From a checkpoint of a small transformer trained on Wikipedia: local attention windows.
Each number is 500 + 25 x the weight over its row's rms, rounded and kept within 0 to 999. Layers, rows and columns count from 0. Numbers have three digits each. The size before them is the row's rms in percent of the matrix's.

# layer 2 attention value, 256x256, rms 0.139, rows 147-172, columns 0-127
104:480506528504454535487457478470479533459523475526472454515525480536457503469460458486506516481512509496466484506501508534465467478555541499540523499441507497501462479496478526511530513456473517503503511433520528523466453502504451493522467500519470508551511491535502522491463480525474500496487442495459459505522490537460523522500470484476531499497512497461473484515496490503506508465492
109:538473487485499497498494510504452516499520462506531441506505532535457535507478559509529489537494424475492487484480512507511492493465472457502474549480494496478478478458525519502487499480466493515504502528499482529466512503465487528534523500487512514461515530484534501481510455500517507449525489500495469469513487502495500529515505510448497504538491532528467497483485513508521558542471
094:511508522505456508532465513523520484534500475507499495457534500460468495528535525491527480501478491505493466506451468491515475504474482539500493495469499484523494435491466514522509538478520503472523499535532531513471515506522475531501526510526500537537511537461514527496502543523514483528454483515535500471524436476476529503493543490499493511523485500476553481483515523513533511500512
097:535474536468494517538522507528479513504492492493465479523507523505485538520492526506501489519525512476520532438514495499503506475548509510485457509514498528496533536490487482455512509526526496488493511483502506500528493476552547515495473475531517479535491529523495465532494510488508495460455510471486508518484479505472518531527500474526474484494509532488499498541488487467520516445511
097:440512522517452480523502499491501526497501490522443507485501478459517490501472467505465532506485476505507475489478522583540517486529518501532491480524484504513508522496489458523493517504498501471541507512506511480494476486518520478504489519478498514517447477548519491454483481485548503507501539512497508514488407506526526502517503516496547502474488510502550495504465526513498511456494
100:523504502539547515536502478490488482549518487473495461536541490524477434502508500495503467480511548455470498495479500498495529494482512481455515483465451436485500546478474485529516530504476474506487513500465498528492480519494463474508485521491533497519490484461501446509507498529487510550505476534464522491481513483495478495494492550489488531514519495482470479520501491475477514489478
099:519468471482498472519490491502535556519500491529502480518521501500506511490497543554473556522489527489490481519517536515493512539520523475496532480527504504511552460524552517478472474514467487476468535518467506492502549510503532493499492544485514494509494501521506515523410502470499501502475495495515481502510506460488498450528514493488463552501449531509531467490517529538496487496562
105:502496510438491538531499536518492434520530511481469527501466545542512527492481498452519488466488519470507490490482503500504502539464526491473491505526504487549512433520482510521560527513534517498503488536459515468446470526485508530504470471480532507519497540464503498491527546464453513496504502491491473523481540474516465528466475506568516483478519477519489460495471502510473476485520
100:541489498502482486536467517518519488444498501502495485513487524487504486508499474479495496484510464473542504508492502516521521575507490554475484490500531471496463506489478543487466484508526486492505488505505470510421528477481524513480500450486507427529482490513489511493505508477501518535483501532505500462502505506473538539509462491468485476469483446494451529478485494472499510505523
097:464499504476503523488488494517466489490507505519517543527507477467535516485521512501481515479517495535494473483523497522516511456488482500469490535536490495493464441505534488500521478493529515550500497496490473513434487574518492476465424514516483496495493498488508497526514541503483549504463524499513504484516588515523531507500556504519514486485478519545499499477525476553436511499471
099:493512509478508493472491486514480438527473490499514546496482514546494493505500499509461534530551505513471528521510544478532477463499490481504512548453549515514503473512476541505492508473494444477535547509506534508479493520465497488546538478506478525477515511521496466503508530486469526471522431496520510483513490511474484564492512502539525494510501526593493492531520495468491493502489
110:512482489518502503509520453522552458510507519520507423485518494503496519506484510499461466486491522494480484464492545511470504548501475507527482526441473469558523475489521475515511535525500508478484501495481534506495545527506489490492526535450501523494500518527476512512524516510509487496509541493492480515436523487494485520474491489455448531458524465527497554487435476525546474467488
096:534499512524506502485509489498542506533549478472519486497485501481462463475497490514483543487464559469499515487487502496496496502452505496473454494434451541470504474495472498496480520491559525498469502489493519488500503489512456501467499464480539496503484506485447479502521497514474552507518534519532497510507491465516478450464500537481497531500522497485527499515495530500493525502509
105:489482477520496527505519463490492514530495474517504530517519485487478483462501468451505506507481477531523463471509502489497515513448502502530459479486497509519492504514529495504491511497500507520519476517539514494484517503501469502465472459528491537519523501530491492512500469552536494494496481476476488484522612498516508508507507429488499526520477508521455485490538447429535497510463
092:475519463526513468497462541509487514518414485495506480499453482462490456497496532486507541485443499542477526481515521499534449501514475533503483473526508483495544517503502495535476513528498499511487539492472522534477502492435481479475494498499527493523522509473471483503529506487500478477481507482498510485484523520492531478519498497508491523498477560488498494482457495514506538460519
095:477512524493475492487498528508536463483501492524545534494525499494518550526464507511458543501499508521502486540504515513480512483506500463502483505481500507488494465484447491500515467480540441480490492479462515473531531468526498495466465507455455498480503500495500435488461525496490461452465473496465517481520524515496490500460527525463468524461525499510446504469540495529475514547490
101:464533497520458503495535536487522459449486532479474466497475495521470472474506541482488455478517545499497490488486484488551503485471523509526517480535495501535533554494511486505501515504503510521529509524541523511512484505527488479509505500502494533477507482474519457515505471477483520491505473468522504526518507518475484496461533497506465464483458475465483498489537472501515487462470
099:467472524515473512509513502503505506485459530509514482554480489490502531538479498465524485471538534511487533548510483530518504500516481518491527477454510497490484529501472504544440526479510498512502495518500502486527481515504507498539516491547497543510494488478533519571492488509499548482544507506524537512491483448524495534491474534524516490502495513493515505479496507517503539514484
095:529541499466506519486525470492473469498525497558484473481472447525502524463511518494509526490491493482556537509549466474545522483512512477473498488452506476496513437483518506488498486503496512508484531533448516472544481459484547485511543495468476450484495488525513472491507490542503523534530471520491470472538494505479514490499503488542491501512518558531481475461467499472481512555475
103:494464535516485504515464473481538522480448491497531509512501518506488511478524488491542505458514521541494483501539474464539510482499497456577513500506503511477518520486525502508522493499494474533498485525508492493502526479513503501476531516486544509483499466507536547518503555481504508511512526540498485507460467472532541513492462485533503548513451493482507489477502498540493505506520
109:516538537474493517506425523493494489497515498506504508484508511508508488508500481511477504521469546493515462476545503491480503503456489505519506513536506509487504551522512542542504465513538505510502528479522529525485485512526521547548448547488520490471518477497532510530523447486505527503513523506478471510516518503497461529514490483440494474455483554509501505483509492483509509556515
097:522496502510536476496485515519526543488546531454456545487486512488500527487478521571547526464478528524464483455465481509509479548533530505516496539496497475530521528513501472535485496554466521546509525474477529506515527545537498511485510524531524497506528491517557507495517482453476512509492472506520486514510501471511483503460492487461493459462473511522495497478496524447514560520442
108:509514478485494512527510504523521536535487469475507507470499498531524520497512508469505492517509484529484470498492517519512503499461501496508520542505469456483481499517542452495497529464483513528451494473489492486477473517486508478486534482482501501505518457520476534502500479458525476540485496510472495547454543512521465486490537487536488500430518539473547519538546488578458516524507
094:504548506464518509491463526485507494509505515524486510515488468492504487464483490493516505533502452489508514521524457516519488501505500495490504501480471498469453449476486438461489531515529509520476517501499487484468486534509538516500454487462519479537523539498492536526505507493506518509473506520548567500511508521480481547543481529527484497465516488505528501550505458467515542535504
100:523522461495488514498512480507533526521491511508497441487529479507510501486525512528519543505518438520516487529506512468485525495533502494507534499509491487489514519463511501512531501499471491537491474468552490526523481536489517482485504472499512505496495486484543469525504472449489508515535524483493463474485493484474465488462498493489490515482492497481572496483499502538487474499514
110:526477493501488540518514507522502470516513498489522538451488504480495498514508498515503489491508538506488509466495511506518510497500512534512487489494492485511515511510513488522462485514525491483501506539530490560495512481474462509506525468504503528522547498533509528458513451502502500486494483499520434499471514507471524506463513457584522469481516436464521523494487517532485484516502
# layer 2 attention output (transposed), 256x256, rms 0.119, rows 147-171, columns 0-127
099:530508517472520488477478486466502497478471501519507503506521460517502493510515469493509510521534518475477480510527498483568486552542552500525522507502492480465508503450483490532537514449473525494529508508525522509471519470492482487501474479474508510497542504489512496477479457527492463511481486512488476459531482529478541481480524490471507483494466493504516494501506477530502493461488
101:525419532496547488512466508474468502507542520500480478484495495519491501524494523488485497520510487487493499492481488540538489542504475468495498468475515484501487463490527507493456500490481515555499493485493508502503491512518535517527522529492512505490521529505489470518513462550510514482530467484472484476524493522461540467538515546479516497522519552526492489524462498510491523527463
101:533469474532560507492497527536549450532523486519514476484493493503519488455488506530519497527482506494526512484508521503494500469530467560513510499506467506480499512519446509500502504460494555492517455540520512449542496510525498501488538517519538563548452531483474473484481522512499484499520493496532460473517461533517501479512479480459486507492538460496532476515500541494508504452507
103:519503531469502498491521519517514481494528536513497463519513436508477469497452486519481503451492546493483497480543521498512457531521502531477491487494460486516500519470485514422487524542547471475465503542487588469548497484524506454500493461504528483516494496509510459475479517514492526462506486518494506475486502515463521534482519497519505467459508512478536473484463483452494494473557
100:461499463497494502432483495518506464487528504510472494537490521488514487511434551506533517475493500540467469478499497540463504485472519468522452500511501474494460498514443509513520501499526483486510533531512507493518478509508524488534464490510519514531455460516495539448546559463506500520471532518520513457506493470507483485516489524483539429475499468508537507515499507511511464485508
108:507511551526526555497509468475480547509479537505513478500490473512506493490501473477491472443487513467457472496493491471502490501507497540452473446512443471525514556531515489522456490495487519527488524479507499487507511519518468519541494520471543472499489476479541449487466486511488512494476483522490516466480516539501496483527504527480503462545490483499495529510489477506522493517519
104:544485453486520487455502466504523513484522520513506520477525454466553518524481499514459502511556508492483476490486512521502497522486500462511503498495481537480566479506492486457530482486488547525492494511474512473538502518491496497461468466520544511517481529521488454524452519515481479481516466517500498525486563506541479474492537529445515536473519473532489508502503498526481482512525
104:507539521467506520468466506490470482498519526464486566513475524514481494478497478472517484459482494504466451481526486470531510485518526483490513505503476522573497510530497496565497490511549548531531466536504468507427509487467462443512503508509493497545481543494485488501507496483510530491522501501505461519511481494527482482516480526528473545454533521514504517491515472484501498490486
102:501494486523511509499441495502488481519535520544512458496538508448508483512528505501502495508502506475484520516472502503482492548486553504506498523501507490547467472493475478512485506466502527479495499537532508513482525524479530491503516471467523458502514497429532547478500494440518467492472482513500485486549501521471457520512499501477545530494499499525492502518485492513489514578458
098:542543508455468506456559490489502493484520458542480514532497507508530521484514588468475505461494482517477482511534499496515459476484497492466489497466513471523477516546488494543483447494514473502488460511477488461477486526479498504457483489520475514530546503510504545524468495498512496478508529511496511479493511493512474492518485555480503494514487470504534463491526467528499538529479
095:465490541475482514474464493491475448454504486497535521462464547503486521508533486520485531509506528503469532542510478496551497458515482472517491488492508538509462489523491507483505501455528505512488437505481485452491477495494464503497507487505545489506517486523476493501493498527481495483495502500525539490505537490550543532487505475490470507480483459512545517533518465476530490479504
103:511476534515527501466509475508511473528495506532507496496522477468515503466453499477487462511521506555445493470465542503482504496485513555503514553406489497527471544539535474529496492540500528486485510514529493499512501483549459517491483499502514513491493483545491478531522520458460508506504502510477489495521492508517504538492451479467488567476548487522526473494506490507519533531523
104:525500482498503479520546503510552495503513488508538486485462485524544495497552513494518513507545499472498515495524496512526490451485496456520450497493484503492492463501467499533497497493488487499452501467501475504497509465516501441475510501476515543494456519510503486488527530484467502547489518519511494469493488467465509508475498511483484493564486516514495490488514560527517473489526
100:498500504548504497491521506532490513509474500514503530484479544485469477497496471525494505500506484500535459540509472482519554502478518559438462530475528492519502488505498506530424545505521508545560527552483491514525503493465492510469518481505502534493518509474452524512493485523492538459483464501534502525503538504524509486497479462501477499523422541508480501540483505478523505481484
102:475531504456478459505524521511459473473490517504502508452510434471518508495475534535533519465495530519506497483537488494497515529477481506482456465508505505493487544508488527496476484487499497505505490532504478559494500448511519527526456439472518488500536502489442497485555544521486518537497543517508515473479524530492515514470532537515492509512475481487539520460499536525522488491481
094:462505482496490505522471488493523495467473498525504508493470516512511482489478434484556485508485513439508490513477513539459516453524473473489505532534503499507485521527520492448494525515497484469502503497513506499498505498531452498467451512486514487467512486498490505497528481538526457504486500440504518538552483508460482555526509475465455499466489510532497506473511518491472455528518
103:449530537525524515526544488551487472505457476504477500492502492541468489489491519520494469518509504500505480518538480446504522492460525504507492461499496535479526526474523491522506494486524502489489520510539486506496535505476507494536510536474483549491476488509526499522460487468549515504521422479522509504504485554505537531461489500502484490519487469478483502519514492495514473468477
099:487472534488513514487459528532536461485485470518500456509471496503492493533477493505517514500546502500495556512454494549519516535496517513480532503485501482518493474521483458510490558500475456509470488538512482512484490546486479513477488514530496489513474477477523517535473523508497519509509518535532494488486528522509489461499483497505483481501505476482488472505491501561496524465535
105:541491492459500521498534546445556474484512517491512536525510487491474524480521530511444477517490430478456559482517479485516521497495516525486498507506488461550529476482503511515490507503491481485514526440485485537549515474504541494568546530534478498488509554514526493564486505521486487504528497476487484487488503473452506479488524436529508465497521489481496495498512536484482511516520
109:468483496524553487513489475475497498467526524515536501494471531485500507485479458467537515447518553519518485496500549490501524507531468448537519493490453496521465523508546513483492524522482504526517494479489470523497470506526567507475495506512506485500491487511536540516528556469508521526467497529501520519497466518540503508475494494514522538470465515493494456481480479499412519465511
103:519471558484503536484497539520484536444486509475485493512509524489498510478504522534521506479457487518498513455504508542463519489494534456516477561533492497475469499456515524538467539502464531542500458484511512504483494505518461491475531505490477513465511441508524559495532483531544495483530483518456493495515488494505516521538466516507463488495503476525472508469490517506503534529495
096:508483527505533517495493468489467531520511494466450474533486515450491503495483534556485475481511488481505537485488435494525518520513543467520548518496524494486544505506522474520471475525528505501530515506466494473491475506521515503513516488496528499534529476510480502484495487518511536485492429540512477508507501497495491482464495493503491472495488519516477520496497513517527535510510
106:510469468514472559534491515512495533501481499490505498509511495501498536471478467466485510543503490492503471493449502474495490530480508477495518501495461486513549473489492494475521545506510510525483475525497499487458474521473507530524464522513483506484579487495557545456481491492511486488507539486518484531465483499495522510534476470506441501478477527519541488476502476540521465516472
091:509490505508509478528472504504506503493502485518508476462515475477494497465491473471473502490452490477445535530475508515509496533471546486512509533457475469542496426475509474475500512530529508523533471527499492524464514522499518525530452488490544509497494535504481486503460515500501499487522538520528511493522487500461449505535477568509525450489490511533492527528509461466527503464522
101:469502500523476536492542440494491556510490464532455495539492486471502476500460498528485508497475476503505519518493505493515507494512500501483516457440502471536543510528508509491499463503511479470513519548487512558494488515466513501506493499437472511484512477493516503508481479465461488495479485525514506497514471467486488471518514549477538471476499549510530537507456527533516528464498